Each number is 200 + 40 x the weight over its row's rms, rounded and kept within 0 to 999. Layers, rows and columns count from 0. The size before them is the row's rms in percent of the matrix's.

# q: layer 3 attention query, 64x96, rms 0.173, rows 24-31,56-63, columns 0-95
# k: layer 3 attention key, 32x96, rms 0.174, rows 24-31, columns 0-95
# v: layer 3 attention value, 32x96, rms 0.222, rows 0-15, columns 0-95
# o: layer 3 attention output (transposed), 64x96, rms 0.514, rows 0-15,32-47, columns 0-95
q24,080,238,211,128,198,208,134,244,203,215,200,189,170,227,238,183,80,183,213,181,179,176,213,158,199,131,212,212,223,156,238,224,186,223,175,180,231,195,204,262,258,139,165,206,234,215,156,179,167,249,152,203,218,222,195,220,271,193,195,225,264,208,211,168,102,209,112,170,282,183,203,132,231,224,214,257,243,122,191,227,228,163,258,113,230,241,220,231,232,275,202,194,194,253,242,187,183
q56,128,156,239,178,224,203,189,157,162,237,253,209,206,247,185,228,187,162,191,162,219,176,219,221,163,207,197,87,232,203,228,271,161,245,221,185,201,114,272,263,241,240,181,216,242,191,221,224,257,238,102,128,158,195,244,161,234,196,226,203,261,162,242,155,187,207,120,161,218,131,176,280,156,228,139,232,207,221,160,196,222,223,193,162,213,232,179,198,230,215,227,198,107,232,207,240,245
k24,090,256,178,243,188,215,152,247,266,275,221,183,246,210,279,198,165,233,219,200,169,196,228,141,238,116,247,234,171,164,187,189,201,221,97,273,227,219,238,299,240,171,169,232,279,219,202,142,219,179,131,223,264,181,186,210,198,185,226,187,230,224,190,141,118,163,221,200,259,170,179,116,198,237,241,230,227,179,227,220,258,210,237,177,204,225,159,247,195,196,203,231,210,175,177,143,202
q25,078,174,180,158,155,221,165,189,243,227,237,173,251,183,205,192,232,262,199,148,190,138,226,210,225,201,232,117,275,220,229,188,105,211,196,152,196,192,183,227,224,196,198,301,205,235,184,242,261,265,261,202,179,165,260,243,225,208,160,190,221,194,244,236,193,145,162,264,236,211,246,155,235,184,258,202,173,203,188,179,232,176,277,110,234,170,189,178,269,209,142,200,88,217,190,222,182
q57,115,256,179,205,154,124,186,210,199,249,188,184,207,268,149,218,175,203,219,164,159,160,137,144,262,207,186,172,233,210,238,252,234,171,230,220,71,162,180,190,180,194,144,184,166,257,203,236,246,214,260,225,218,148,263,228,209,255,214,250,234,162,179,172,222,227,200,176,243,222,222,172,221,214,194,263,157,187,242,236,208,218,288,204,188,164,219,159,254,324,219,157,158,175,239,217,157
k25,081,174,158,176,173,190,205,238,232,162,238,240,264,133,182,267,191,211,226,160,140,170,211,243,227,183,199,101,200,233,162,220,217,159,203,188,204,186,199,216,138,227,224,245,293,192,129,207,166,194,174,227,212,103,234,245,166,222,151,174,230,202,189,221,210,130,202,204,192,247,128,228,242,158,308,214,126,169,210,195,213,190,272,152,195,151,182,229,237,233,174,201,137,226,163,142,151
q26,066,205,176,284,215,194,150,204,196,201,169,246,94,272,213,153,231,203,159,224,186,192,170,197,144,218,171,195,140,252,218,200,195,171,198,225,206,204,272,229,112,188,212,143,215,245,241,138,227,170,220,245,243,186,142,146,170,193,198,176,177,241,212,161,239,263,193,202,193,196,206,259,206,187,206,174,201,110,184,200,132,246,226,246,253,132,190,240,202,196,252,210,275,179,291,285,190
q58,131,207,195,122,135,245,195,208,208,174,244,273,199,206,202,131,169,273,92,155,238,189,176,147,239,208,265,258,175,147,166,230,209,201,222,208,179,227,182,189,177,242,165,179,158,239,273,264,165,202,169,195,161,104,143,246,197,149,186,189,135,209,219,213,175,226,206,173,254,196,256,197,180,186,234,132,240,171,203,141,198,207,174,209,232,206,187,227,196,171,172,217,156,155,309,163,165
k26,074,223,185,241,176,203,278,240,172,199,162,223,208,221,195,179,200,271,183,238,121,190,177,250,176,173,216,302,184,229,176,210,241,150,250,239,183,205,211,248,194,268,209,178,203,223,257,104,304,152,243,197,174,241,169,214,214,245,194,192,200,194,217,208,207,221,176,229,176,95,183,207,249,154,259,204,155,96,207,160,153,171,186,171,239,192,241,243,245,226,218,253,229,239,229,260,217
q27,063,210,221,202,204,196,212,182,119,169,225,213,215,224,234,144,106,183,198,246,258,185,235,180,183,176,273,271,237,158,211,198,301,166,210,219,168,275,271,175,216,178,234,237,234,178,231,178,169,184,213,148,187,210,147,109,223,243,222,265,260,199,190,253,191,267,123,165,239,272,188,167,157,161,219,204,240,138,185,209,229,191,130,156,178,195,231,234,139,162,212,229,163,174,218,206,178
q59,117,234,149,233,203,158,264,233,164,181,216,154,272,170,194,130,211,162,210,233,167,220,238,212,143,194,194,235,220,241,151,176,218,209,123,232,229,185,213,196,246,228,206,273,191,193,144,246,143,168,248,284,248,181,210,213,165,212,129,276,217,128,172,133,93,225,230,194,195,152,185,176,224,165,167,199,142,183,213,178,281,195,229,194,147,197,164,181,211,217,102,196,204,179,255,230,197
k27,076,138,201,157,172,204,199,156,188,159,214,210,174,189,204,181,131,259,208,231,195,199,273,214,232,278,231,215,269,125,222,198,291,161,232,212,212,177,154,231,219,230,263,202,185,201,217,175,162,154,188,193,157,185,194,199,174,198,205,227,185,219,223,239,246,179,106,77,205,234,157,145,114,317,216,180,209,207,141,142,222,208,187,175,168,204,200,229,148,185,177,184,220,139,265,189,208
q28,066,178,170,159,222,170,224,224,267,236,154,182,205,189,204,259,180,174,160,213,141,248,219,202,256,212,123,252,186,261,160,301,158,234,113,260,206,176,200,228,205,121,194,185,222,210,187,231,195,198,196,179,248,110,194,124,171,255,152,163,193,175,194,169,194,191,139,250,128,246,189,228,180,258,192,135,246,242,261,185,245,186,227,177,290,170,212,237,229,226,198,174,225,217,192,150,209
q60,116,212,202,151,203,167,197,274,214,162,233,175,239,216,196,234,162,229,189,173,244,226,147,195,232,242,226,266,194,224,149,225,107,235,207,268,261,129,240,279,273,275,205,213,254,233,185,230,156,187,272,180,188,189,197,131,226,240,173,232,210,146,196,203,181,282,123,255,184,275,169,167,198,186,138,181,249,216,236,245,172,229,224,185,227,264,207,154,201,186,200,205,212,191,242,133,196
k28,080,173,172,233,205,184,217,182,281,192,129,193,168,169,171,244,218,154,195,208,196,255,253,180,165,104,206,217,233,218,184,224,232,293,147,236,223,234,181,214,214,124,180,217,197,190,197,215,260,244,272,163,171,139,239,153,177,275,233,223,241,175,239,175,84,218,174,208,194,186,188,150,164,231,205,217,210,157,141,188,165,212,227,209,268,157,185,231,165,223,211,153,315,173,211,166,242
q29,072,226,203,198,139,278,190,233,280,170,201,154,274,195,173,272,206,243,145,229,231,213,174,209,304,137,153,151,179,157,180,247,139,245,223,180,179,260,216,202,186,135,200,199,199,185,217,245,255,194,155,234,160,220,284,163,229,185,180,246,196,246,224,157,169,148,171,184,196,225,173,280,227,243,194,197,216,238,256,206,107,200,184,248,163,202,214,204,187,208,259,182,204,227,120,167,164
q61,122,165,196,228,136,259,204,237,186,190,173,187,196,239,236,202,189,192,270,180,220,166,167,282,225,171,193,174,183,187,150,221,151,205,287,185,141,201,199,233,243,155,190,200,209,253,267,289,210,200,199,196,202,105,265,168,196,233,246,275,243,266,202,140,197,200,212,207,226,197,199,210,178,272,240,146,150,259,204,214,223,291,197,195,152,197,177,125,229,248,160,218,178,156,165,183,285
k29,084,221,223,238,145,215,183,224,268,211,200,205,270,200,181,242,294,272,139,171,206,191,208,294,175,72,171,151,186,195,177,180,214,166,170,148,165,236,270,261,213,116,264,168,175,185,236,181,246,219,182,223,216,229,242,119,187,186,203,219,251,191,254,194,137,172,157,187,186,182,213,194,195,162,204,168,186,166,173,209,147,230,190,195,136,173,168,177,193,214,265,148,205,188,183,239,131
q30,084,187,236,192,184,168,168,257,198,197,225,232,151,237,219,198,174,159,167,221,137,230,270,195,235,262,196,151,188,126,210,219,280,200,259,168,220,149,194,231,200,166,183,187,184,178,170,144,201,253,211,136,221,221,181,118,169,245,188,252,193,178,196,187,201,107,185,196,206,244,302,186,163,199,188,210,190,259,191,172,260,185,131,168,218,215,281,228,130,248,147,178,128,171,141,204,128
q62,119,133,166,206,236,142,209,179,115,193,217,114,172,233,260,253,207,156,194,247,189,131,197,191,214,224,179,170,207,225,228,261,230,179,179,269,145,166,242,186,275,225,215,199,185,172,259,157,243,131,203,128,183,213,212,201,233,177,197,194,188,202,213,231,185,276,171,236,276,211,158,184,127,213,162,246,275,243,183,246,282,177,208,182,232,193,160,249,233,239,191,233,147,167,258,229,250
k30,083,201,220,222,177,138,241,253,279,199,258,257,214,257,196,181,211,233,125,224,210,205,234,195,211,251,205,138,151,178,144,305,240,147,226,221,177,145,176,257,170,222,271,172,229,182,232,206,205,189,205,210,180,108,200,102,197,222,161,212,146,223,216,130,183,175,171,216,190,231,208,232,169,163,182,222,246,193,171,192,213,250,156,191,184,278,167,138,209,254,211,276,199,142,180,147,165
q31,080,171,175,199,211,188,199,297,264,183,238,162,239,239,274,189,179,251,178,198,180,203,223,173,242,244,235,163,165,216,242,183,187,142,171,276,192,189,124,209,247,217,129,110,211,188,239,273,216,253,248,161,207,197,232,215,194,211,159,227,264,163,279,247,158,206,194,191,222,204,135,146,232,189,212,278,203,184,221,219,188,161,251,216,226,186,176,190,155,269,173,246,104,148,225,179,162
q63,100,165,248,156,164,188,128,255,184,196,236,230,180,233,172,118,266,240,238,169,181,159,195,85,216,167,168,233,285,167,152,186,156,222,187,256,241,175,162,208,224,145,198,207,242,195,170,211,238,202,275,187,201,234,182,219,218,201,187,238,228,251,198,242,194,169,167,144,213,273,155,155,170,200,249,251,221,215,245,249,138,241,258,156,191,130,207,210,155,238,261,209,216,275,202,162,177
k31,083,201,202,225,215,171,212,244,269,190,179,159,204,203,226,217,204,185,145,213,248,210,224,196,183,296,191,191,173,154,299,165,186,136,252,259,193,179,164,230,185,292,184,204,232,175,167,215,284,229,280,156,233,190,205,230,230,175,156,171,247,93,271,174,148,209,236,155,224,186,119,172,202,183,228,228,150,192,243,235,222,167,254,209,181,175,206,239,176,213,139,229,108,201,244,215,218
v0,107,194,137,146,259,187,242,175,218,207,296,90,309,242,269,210,188,188,202,181,244,215,158,202,253,146,156,158,191,194,203,223,201,197,145,195,168,232,227,147,171,196,188,147,246,193,170,227,264,188,244,218,261,199,244,204,246,193,192,235,175,159,248,243,176,239,171,161,191,246,177,214,186,310,177,143,210,191,171,222,139,251,142,236,134,243,186,210,207,185,167,188,202,227,157,195,229
o0,119,161,219,169,167,215,196,171,126,224,211,182,218,162,255,110,190,162,241,236,222,138,177,198,134,208,161,192,166,258,171,253,209,223,224,206,123,209,160,234,151,243,240,194,201,198,160,151,113,143,239,262,116,210,221,160,149,205,196,177,170,143,207,157,234,235,179,244,211,153,228,244,228,253,133,167,192,168,214,309,193,203,145,221,196,194,192,180,252,160,212,133,254,235,204,209,156
o32,085,226,205,230,223,223,234,174,259,189,160,249,181,263,157,301,248,243,157,172,143,215,232,188,227,246,262,194,247,163,227,178,262,184,194,136,222,169,237,174,260,154,164,212,197,238,248,252,259,207,157,133,240,188,197,244,231,147,252,233,187,256,193,216,195,171,247,199,203,202,159,159,195,123,214,226,251,209,179,95,223,175,276,162,240,191,170,179,150,232,216,259,171,172,204,188,265
v1,100,188,210,216,154,138,250,193,194,185,187,165,227,199,170,197,86,223,241,249,216,235,186,249,220,253,227,272,225,254,207,158,181,244,240,295,182,180,143,140,240,206,265,118,165,284,200,201,202,208,245,208,195,264,301,223,214,145,223,240,224,208,209,204,226,181,227,163,193,152,235,190,238,173,111,171,164,176,264,228,209,265,182,152,209,185,178,165,184,200,234,206,181,256,187,232,231
o1,108,190,194,169,197,156,220,160,212,192,229,200,200,170,211,263,249,146,300,164,203,233,187,215,142,224,230,254,266,143,176,181,223,187,230,202,128,241,160,252,186,241,163,193,149,195,164,167,140,187,236,160,175,182,230,211,157,217,235,260,238,156,168,234,216,141,175,225,185,239,125,140,193,179,215,197,202,258,140,178,221,183,148,172,158,179,185,196,163,200,247,228,254,202,67,228,296
o33,085,211,202,226,192,244,182,242,190,165,180,182,190,195,211,153,142,269,121,200,196,165,241,174,223,186,157,143,201,204,203,232,186,171,155,175,232,156,198,188,202,171,205,205,230,166,205,202,260,235,145,263,210,206,118,172,249,254,146,187,142,179,194,172,238,273,177,219,158,178,279,264,171,165,245,155,218,178,220,221,171,185,247,223,227,234,227,131,255,190,151,176,184,193,335,146,98
v2,106,238,164,245,178,206,125,152,140,180,171,150,234,197,193,220,181,181,128,187,231,213,209,226,230,221,190,211,257,247,207,165,116,185,206,209,253,256,301,228,186,287,166,275,215,172,140,223,208,192,216,175,130,216,188,316,204,209,242,215,245,160,164,231,229,238,186,208,183,164,135,235,170,203,163,202,254,117,182,212,202,206,143,255,158,229,189,189,212,176,185,130,207,212,193,128,215
o2,114,196,180,142,180,218,185,168,123,223,226,251,98,195,203,199,186,220,220,242,217,213,273,231,225,193,172,253,130,195,165,179,230,234,241,203,142,202,195,152,170,221,212,241,153,164,194,255,197,180,98,176,175,194,150,200,167,126,252,166,198,228,177,169,306,221,176,200,260,212,280,198,198,164,125,177,181,161,163,206,242,181,193,199,154,172,251,206,236,137,277,169,185,204,173,159,129
o34,081,196,206,236,214,169,244,239,285,148,208,156,310,220,188,223,225,165,148,175,193,176,134,166,171,250,219,132,250,171,208,190,187,144,165,141,241,214,192,204,254,177,158,184,235,236,250,145,222,217,260,179,248,174,211,144,250,253,213,250,179,211,231,233,113,176,239,186,149,193,130,198,157,234,249,212,200,279,225,220,206,194,192,172,229,269,210,198,183,232,158,249,212,158,259,249,263
v3,105,261,194,195,178,225,186,197,215,204,274,164,159,235,173,216,212,125,242,195,191,175,197,267,181,214,116,184,110,174,181,244,178,210,197,143,189,184,171,232,271,167,204,198,265,200,230,190,219,278,201,248,174,186,183,201,194,186,267,227,297,276,212,195,200,118,92,160,176,173,162,240,252,239,225,181,276,240,252,185,209,183,230,182,293,200,167,181,228,229,163,204,205,227,242,174,217
o3,122,173,143,151,228,187,168,183,248,228,166,248,200,170,195,208,210,169,228,240,188,119,256,220,233,188,169,102,178,181,242,220,98,229,211,224,140,155,149,238,195,123,254,200,133,144,211,128,191,234,156,126,256,195,291,195,166,192,193,248,258,261,151,193,200,191,189,200,188,223,200,218,218,199,164,268,210,231,149,186,219,199,234,220,217,110,199,189,182,234,241,194,180,187,129,196,156
o35,094,193,238,240,165,180,227,180,146,153,231,147,177,219,258,219,174,244,177,177,221,242,176,173,174,225,246,293,273,198,224,192,277,176,175,196,300,212,258,161,205,279,160,152,217,286,180,230,224,209,248,237,140,200,144,187,227,267,230,113,147,143,220,237,200,226,218,228,227,213,166,189,210,193,190,146,186,188,231,214,193,203,158,158,193,311,222,240,239,192,172,183,189,202,249,203,255
v4,101,196,165,223,199,237,117,116,192,148,230,150,215,230,196,193,211,182,181,236,154,246,238,221,109,108,220,248,253,240,223,170,213,181,243,164,165,221,199,176,171,224,181,205,234,218,179,183,255,204,135,144,233,154,185,190,231,200,153,224,153,216,172,152,141,223,166,176,163,189,228,195,267,184,192,211,212,124,149,158,241,226,249,260,176,197,104,148,188,236,223,168,165,294,138,229,178
o4,098,183,215,231,212,217,170,189,286,180,143,200,205,215,228,234,169,157,194,247,175,224,129,270,167,131,152,109,216,158,198,165,239,224,200,200,155,194,219,238,214,205,251,196,145,258,193,233,166,185,196,176,198,255,223,216,225,124,218,240,114,193,219,119,193,196,183,234,185,109,172,124,250,200,248,183,142,195,193,191,189,218,150,231,222,138,258,134,183,168,181,191,131,196,219,129,261
o36,086,155,171,154,166,150,236,256,152,211,243,228,157,185,205,130,243,178,214,155,232,199,270,121,257,287,238,272,205,238,206,215,159,153,167,233,255,172,148,175,159,211,183,181,219,135,211,164,214,202,212,230,155,168,194,207,141,243,166,181,295,148,227,250,217,186,227,189,181,259,185,282,143,171,218,198,197,219,214,222,268,205,222,125,182,236,166,256,216,252,196,206,255,226,183,246,164
v5,099,188,202,175,225,225,187,265,233,199,170,201,239,172,179,231,171,235,246,174,126,84,246,157,186,198,197,280,199,165,227,252,184,139,156,179,136,153,217,177,162,247,215,271,238,169,209,186,254,181,212,175,238,215,272,174,185,165,215,211,164,54,196,183,197,123,214,223,224,190,177,201,226,194,156,201,194,121,184,228,191,196,153,276,242,188,197,230,244,209,289,179,227,196,215,225,199
o5,126,156,124,215,181,266,219,201,189,174,165,236,135,228,203,160,204,262,242,160,209,191,187,284,267,207,160,272,150,191,195,212,239,255,244,218,180,179,143,190,175,216,213,204,162,175,168,185,121,185,148,217,202,137,244,227,174,136,226,194,236,242,183,158,156,225,241,162,271,135,210,259,285,200,200,264,211,158,91,202,209,196,194,220,190,224,159,198,227,201,176,179,145,218,144,263,166
o37,109,255,270,204,220,123,170,152,198,235,234,177,248,215,202,246,203,153,179,244,196,194,183,156,158,186,217,131,225,213,195,208,175,163,190,173,237,215,235,176,221,174,201,160,240,228,214,196,256,249,262,144,186,266,121,205,229,264,190,198,151,157,262,292,235,199,168,241,136,258,200,165,160,223,197,108,200,280,264,211,171,194,191,119,213,157,249,174,192,184,219,196,210,161,264,155,253
v6,105,193,220,248,183,144,184,227,197,168,177,134,171,144,153,214,141,245,168,218,155,145,201,182,178,202,143,140,247,195,183,238,194,203,207,196,212,167,258,320,202,214,197,201,187,280,192,206,160,219,142,228,264,241,137,289,246,207,155,210,231,193,164,202,158,188,167,147,199,187,265,168,180,186,187,225,203,201,153,290,164,208,162,190,239,249,184,213,176,116,234,275,265,236,246,245,196
o6,116,169,231,152,214,255,212,230,208,232,233,122,195,224,207,284,118,145,190,227,197,205,203,227,208,185,184,254,224,136,143,237,238,172,265,202,227,209,176,249,231,221,212,173,202,136,204,193,183,180,150,143,112,277,174,176,263,196,208,219,240,284,216,264,207,175,178,113,140,194,204,197,183,231,249,225,144,229,230,212,196,172,156,149,249,165,200,179,181,198,191,210,126,109,248,157,206
o38,075,220,143,202,229,145,159,185,224,172,167,263,208,187,203,167,290,241,225,152,208,199,184,180,182,267,234,163,216,244,217,135,150,257,196,251,226,201,205,122,211,149,178,205,189,231,185,189,223,180,232,243,236,139,207,164,153,190,222,178,138,99,170,163,213,242,209,284,245,237,163,176,255,156,165,173,266,162,204,197,234,170,243,273,131,236,219,204,183,263,193,190,234,286,142,218,191
v7,096,172,260,230,149,138,118,256,147,221,193,122,192,250,207,158,185,190,198,217,153,174,200,187,245,203,258,159,226,177,238,174,173,166,195,135,201,235,171,204,158,234,224,147,174,160,174,227,239,140,217,163,228,259,250,181,220,156,242,241,251,197,231,132,230,140,198,191,156,260,192,159,241,325,212,215,231,196,236,144,151,188,212,216,223,204,170,91,175,232,160,238,218,171,181,225,214
o7,109,269,239,277,210,162,227,195,195,166,251,184,186,126,194,172,215,146,193,155,253,174,152,202,163,184,232,160,202,173,205,157,188,217,231,193,261,211,133,133,212,285,201,196,195,178,249,157,256,151,245,165,177,198,186,195,205,194,221,242,233,272,217,179,131,249,130,192,143,213,189,236,144,197,205,203,182,257,239,160,262,177,158,218,194,277,166,187,171,251,165,168,294,254,244,267,170
o39,092,121,176,131,176,232,214,201,236,257,179,232,199,234,236,312,171,186,234,272,183,235,258,206,224,250,163,220,203,236,141,226,189,201,167,219,138,172,265,272,224,128,210,204,196,220,187,241,159,251,170,225,213,191,204,206,227,220,184,145,183,131,180,256,233,159,250,210,268,193,211,181,241,158,190,188,215,148,136,251,212,237,242,223,177,124,240,228,209,166,213,229,91,202,167,154,179
v8,104,217,237,198,213,144,190,100,208,202,202,184,222,238,159,164,148,217,277,139,200,177,248,182,204,244,251,128,214,148,160,162,203,149,188,199,231,182,207,260,175,228,169,147,237,104,201,189,117,175,261,253,209,190,249,130,211,224,155,174,199,164,167,193,251,180,204,196,192,99,229,226,278,174,184,290,199,176,195,176,233,245,250,198,162,259,171,168,228,197,139,211,166,180,196,199,237
o8,109,248,173,205,237,223,193,156,146,220,216,297,140,190,175,226,183,256,292,181,214,206,215,210,234,234,157,181,222,163,261,224,181,206,225,285,204,204,176,190,136,197,174,239,201,270,222,189,232,143,157,211,163,254,226,158,233,188,220,242,160,249,146,188,209,178,202,179,263,209,178,175,219,163,229,186,191,88,215,243,208,182,163,212,209,216,153,254,216,109,172,142,246,283,129,208,143
o40,097,183,221,192,170,201,218,247,202,202,213,149,278,206,207,177,210,160,100,254,164,174,159,172,199,169,232,205,195,266,153,197,229,200,211,126,196,197,216,159,286,165,226,190,222,142,203,184,175,266,248,183,222,184,149,246,154,215,209,148,240,197,298,180,148,187,217,230,140,232,189,211,161,266,189,185,196,295,173,176,160,184,178,175,196,168,240,157,159,261,262,228,162,128,275,185,272
v9,100,224,191,195,136,141,209,230,245,235,243,229,206,153,173,176,231,167,245,278,190,136,246,229,187,194,273,272,208,282,193,186,260,202,212,204,221,198,193,240,175,155,170,284,262,276,200,163,174,219,260,230,209,289,198,152,166,205,230,184,245,193,236,156,170,224,193,190,215,223,206,162,200,192,163,209,201,227,113,83,192,200,289,212,182,202,236,185,230,173,133,242,248,176,210,184,184
o9,116,235,220,208,204,201,208,224,256,173,165,172,187,166,241,216,245,190,195,159,141,178,192,219,190,126,230,121,176,224,157,155,181,230,162,235,201,206,191,261,114,165,194,196,179,179,206,170,202,255,202,162,249,95,203,209,179,179,194,250,197,133,263,244,189,173,205,220,172,190,116,231,175,122,220,222,209,152,249,186,161,246,243,157,248,182,94,230,148,164,131,214,188,183,188,272,280
o41,086,134,184,188,209,185,196,202,139,209,204,273,227,273,147,153,179,176,203,232,262,241,177,199,220,234,175,264,220,177,234,216,207,177,285,152,138,151,216,128,295,241,223,186,224,222,182,213,177,118,218,211,177,292,231,222,239,235,181,154,174,270,146,190,198,189,197,177,213,189,284,174,209,281,215,191,234,224,198,252,204,170,171,229,173,218,256,156,227,249,268,184,142,189,193,136,178
v10,093,155,121,119,328,221,134,181,176,176,185,203,189,222,147,147,185,192,224,233,245,158,141,105,139,119,161,207,171,195,230,165,239,221,169,189,209,206,222,255,221,203,211,278,163,215,235,223,117,203,148,216,136,230,178,174,173,193,172,198,167,207,213,204,190,228,244,178,258,169,225,236,210,231,251,235,140,190,202,195,193,199,174,209,201,224,232,160,221,267,223,204,152,263,121,202,177
o10,097,225,191,144,177,132,179,253,251,188,150,248,217,218,208,248,133,213,163,235,237,156,168,145,234,195,114,250,215,180,267,217,215,161,162,137,272,201,265,199,255,230,175,191,173,190,144,236,183,237,215,205,233,175,208,158,178,188,131,216,189,176,208,137,156,126,186,230,246,224,196,144,204,258,156,151,188,211,225,283,208,224,187,265,203,183,203,157,176,312,166,207,146,221,248,183,207
o42,077,164,161,268,146,246,255,125,120,177,267,215,197,209,224,216,236,200,266,138,195,210,242,206,198,201,260,154,243,260,143,228,146,208,260,261,125,213,190,199,193,83,225,175,242,175,232,196,252,174,163,174,212,188,200,226,214,165,253,197,202,206,187,266,208,246,186,207,151,223,225,193,214,127,195,252,239,219,191,155,191,205,238,152,130,252,223,218,215,154,224,174,263,169,193,148,235
v11,095,128,213,209,197,182,188,253,233,130,203,172,214,217,203,208,201,152,170,189,212,279,204,214,156,250,261,200,212,165,202,226,254,202,219,220,177,183,201,200,216,219,183,231,186,161,204,186,288,245,150,230,193,247,135,189,228,209,120,302,251,190,283,187,216,214,224,164,192,155,205,184,207,146,185,154,250,175,197,142,245,186,182,220,252,129,191,224,304,236,175,108,111,181,145,193,240
o11,109,131,148,132,148,240,214,188,114,122,253,212,202,199,257,214,210,168,143,246,170,206,137,138,281,246,215,195,201,110,236,229,185,231,261,178,147,168,236,177,211,184,247,183,193,231,216,196,209,198,264,161,168,206,203,212,201,232,246,210,205,225,175,170,176,233,211,226,207,160,209,218,181,243,245,249,136,169,204,198,129,307,251,196,230,182,239,148,117,177,192,197,178,236,195,142,240
o43,083,288,250,252,217,182,170,219,269,284,170,153,156,212,149,194,164,239,251,149,194,189,236,216,158,149,181,213,195,297,169,189,202,171,215,255,207,213,155,231,191,210,194,154,231,222,205,212,149,169,171,298,197,195,227,212,236,208,132,134,201,185,164,208,215,141,170,177,177,232,201,201,235,180,169,165,245,242,193,211,206,108,186,264,178,255,132,271,224,275,207,218,241,149,224,227,143
v12,103,169,226,225,208,189,226,136,183,238,180,245,188,160,215,226,249,222,132,178,300,208,168,267,221,196,120,174,220,178,230,154,185,187,224,171,225,224,177,180,235,168,182,149,244,186,214,135,211,226,147,179,171,193,211,225,179,162,174,243,293,130,174,222,178,203,229,176,242,225,232,199,299,158,244,211,175,217,218,160,194,189,220,303,304,268,254,213,160,169,160,148,248,162,212,162,218
o12,101,177,221,212,165,260,164,167,216,185,159,278,186,210,203,231,214,214,246,207,169,172,268,187,178,230,218,230,88,217,235,288,250,155,233,191,172,185,250,155,174,285,226,153,243,221,199,193,233,218,209,172,207,213,214,192,162,190,192,178,199,181,120,273,199,146,180,254,259,229,299,220,259,172,220,217,237,269,188,185,279,260,198,232,172,234,159,209,251,179,263,204,198,127,235,179,180
o44,069,262,140,151,187,152,224,251,166,214,170,115,221,229,201,198,136,248,206,237,190,266,193,192,215,156,221,231,257,204,174,110,213,199,162,220,239,153,203,239,202,161,169,182,153,181,152,121,229,149,219,218,225,187,207,178,219,227,173,199,183,199,262,173,181,237,195,113,138,194,102,174,179,256,270,228,196,113,206,226,152,164,203,137,250,225,235,162,170,216,126,197,202,250,154,215,217
v13,095,185,226,128,165,258,150,165,291,185,171,184,213,210,203,207,107,234,173,205,147,152,193,198,161,223,130,184,196,220,220,215,270,181,195,232,183,218,220,118,160,187,213,142,211,187,175,231,208,215,202,122,218,138,185,199,156,240,170,143,227,235,209,243,120,163,220,191,220,146,238,235,209,187,220,204,239,170,185,180,187,235,237,186,208,241,337,201,186,276,119,161,191,197,281,194,217
o13,105,137,123,152,236,156,213,184,208,231,176,265,173,199,163,177,226,162,212,93,183,183,176,180,110,211,203,213,247,205,227,207,196,206,191,156,161,189,227,228,199,210,187,262,184,244,150,158,229,186,122,152,180,249,229,180,242,221,271,111,202,185,202,195,178,198,240,189,166,210,268,160,241,232,164,134,256,180,116,223,226,218,228,190,297,222,255,146,233,197,192,198,217,164,255,211,126
o45,072,249,294,231,146,243,180,216,188,168,216,86,190,220,263,214,180,185,230,281,211,207,198,204,249,186,205,231,182,190,160,182,173,206,190,207,222,178,146,192,211,156,219,160,208,134,239,172,218,221,202,227,223,142,156,205,224,162,173,293,195,156,174,228,250,232,184,209,153,194,185,271,148,161,209,266,179,254,296,212,168,135,201,174,105,182,132,260,214,142,210,190,186,213,190,198,266
v14,107,205,181,183,218,201,196,198,213,264,205,320,200,123,204,225,144,236,222,211,198,178,129,186,160,191,147,219,121,203,172,210,136,126,182,184,217,186,167,194,186,212,208,252,174,197,128,199,167,210,183,116,232,222,134,150,152,201,226,141,175,231,173,152,238,241,252,124,234,115,176,193,218,190,168,144,193,190,188,204,229,157,150,219,224,253,117,261,200,166,191,162,210,136,253,188,171
o14,112,274,238,148,152,121,221,262,187,213,179,167,193,240,179,193,188,243,190,219,216,187,129,241,281,195,182,309,212,146,277,220,194,167,245,176,278,158,177,169,208,178,184,165,177,201,196,269,185,265,174,178,235,187,162,230,236,171,168,177,221,212,147,240,201,174,198,146,206,249,164,146,238,179,149,146,264,168,221,224,211,174,207,144,187,250,247,191,198,173,99,167,137,184,210,161,217
o46,090,149,145,246,224,250,157,165,238,179,223,234,173,206,230,208,201,119,219,207,176,214,241,163,152,241,247,100,207,182,146,188,213,237,152,244,184,256,232,217,209,189,224,211,211,177,204,141,216,169,214,240,151,229,290,196,186,220,249,237,182,174,259,197,164,216,191,282,217,175,227,255,132,211,247,276,122,257,159,222,196,222,232,246,217,124,155,194,183,208,289,230,280,216,196,223,195
v15,099,200,237,206,218,192,149,127,196,191,227,175,212,227,175,230,214,183,129,237,252,207,179,133,201,244,206,209,244,251,226,240,188,215,192,231,186,237,191,181,273,200,192,234,152,144,258,189,143,244,134,220,210,151,151,190,276,217,200,185,170,250,210,242,235,95,200,227,196,254,210,149,251,240,147,241,176,137,177,172,209,157,221,186,128,213,168,184,207,216,165,196,111,164,314,189,270
o15,114,106,263,241,200,134,126,235,187,161,218,262,194,293,179,209,175,215,208,168,235,146,129,220,154,176,147,116,266,189,206,180,170,211,177,190,180,177,173,220,241,222,228,152,243,210,191,272,248,200,155,161,251,278,180,142,191,194,264,227,188,203,245,187,217,266,230,219,172,236,156,164,198,208,259,214,171,178,178,213,119,213,238,168,157,163,188,201,150,182,214,198,122,214,217,225,242
o47,087,245,152,213,204,332,315,184,170,217,214,202,187,119,249,217,185,197,194,272,191,271,272,169,232,177,270,287,111,202,189,208,302,179,246,184,216,213,223,195,141,186,195,224,202,263,188,156,172,213,236,183,148,130,217,248,239,190,157,189,190,179,173,225,194,130,203,216,227,168,220,224,219,197,203,163,236,228,188,170,239,205,184,227,213,232,180,199,248,201,190,196,249,209,178,161,159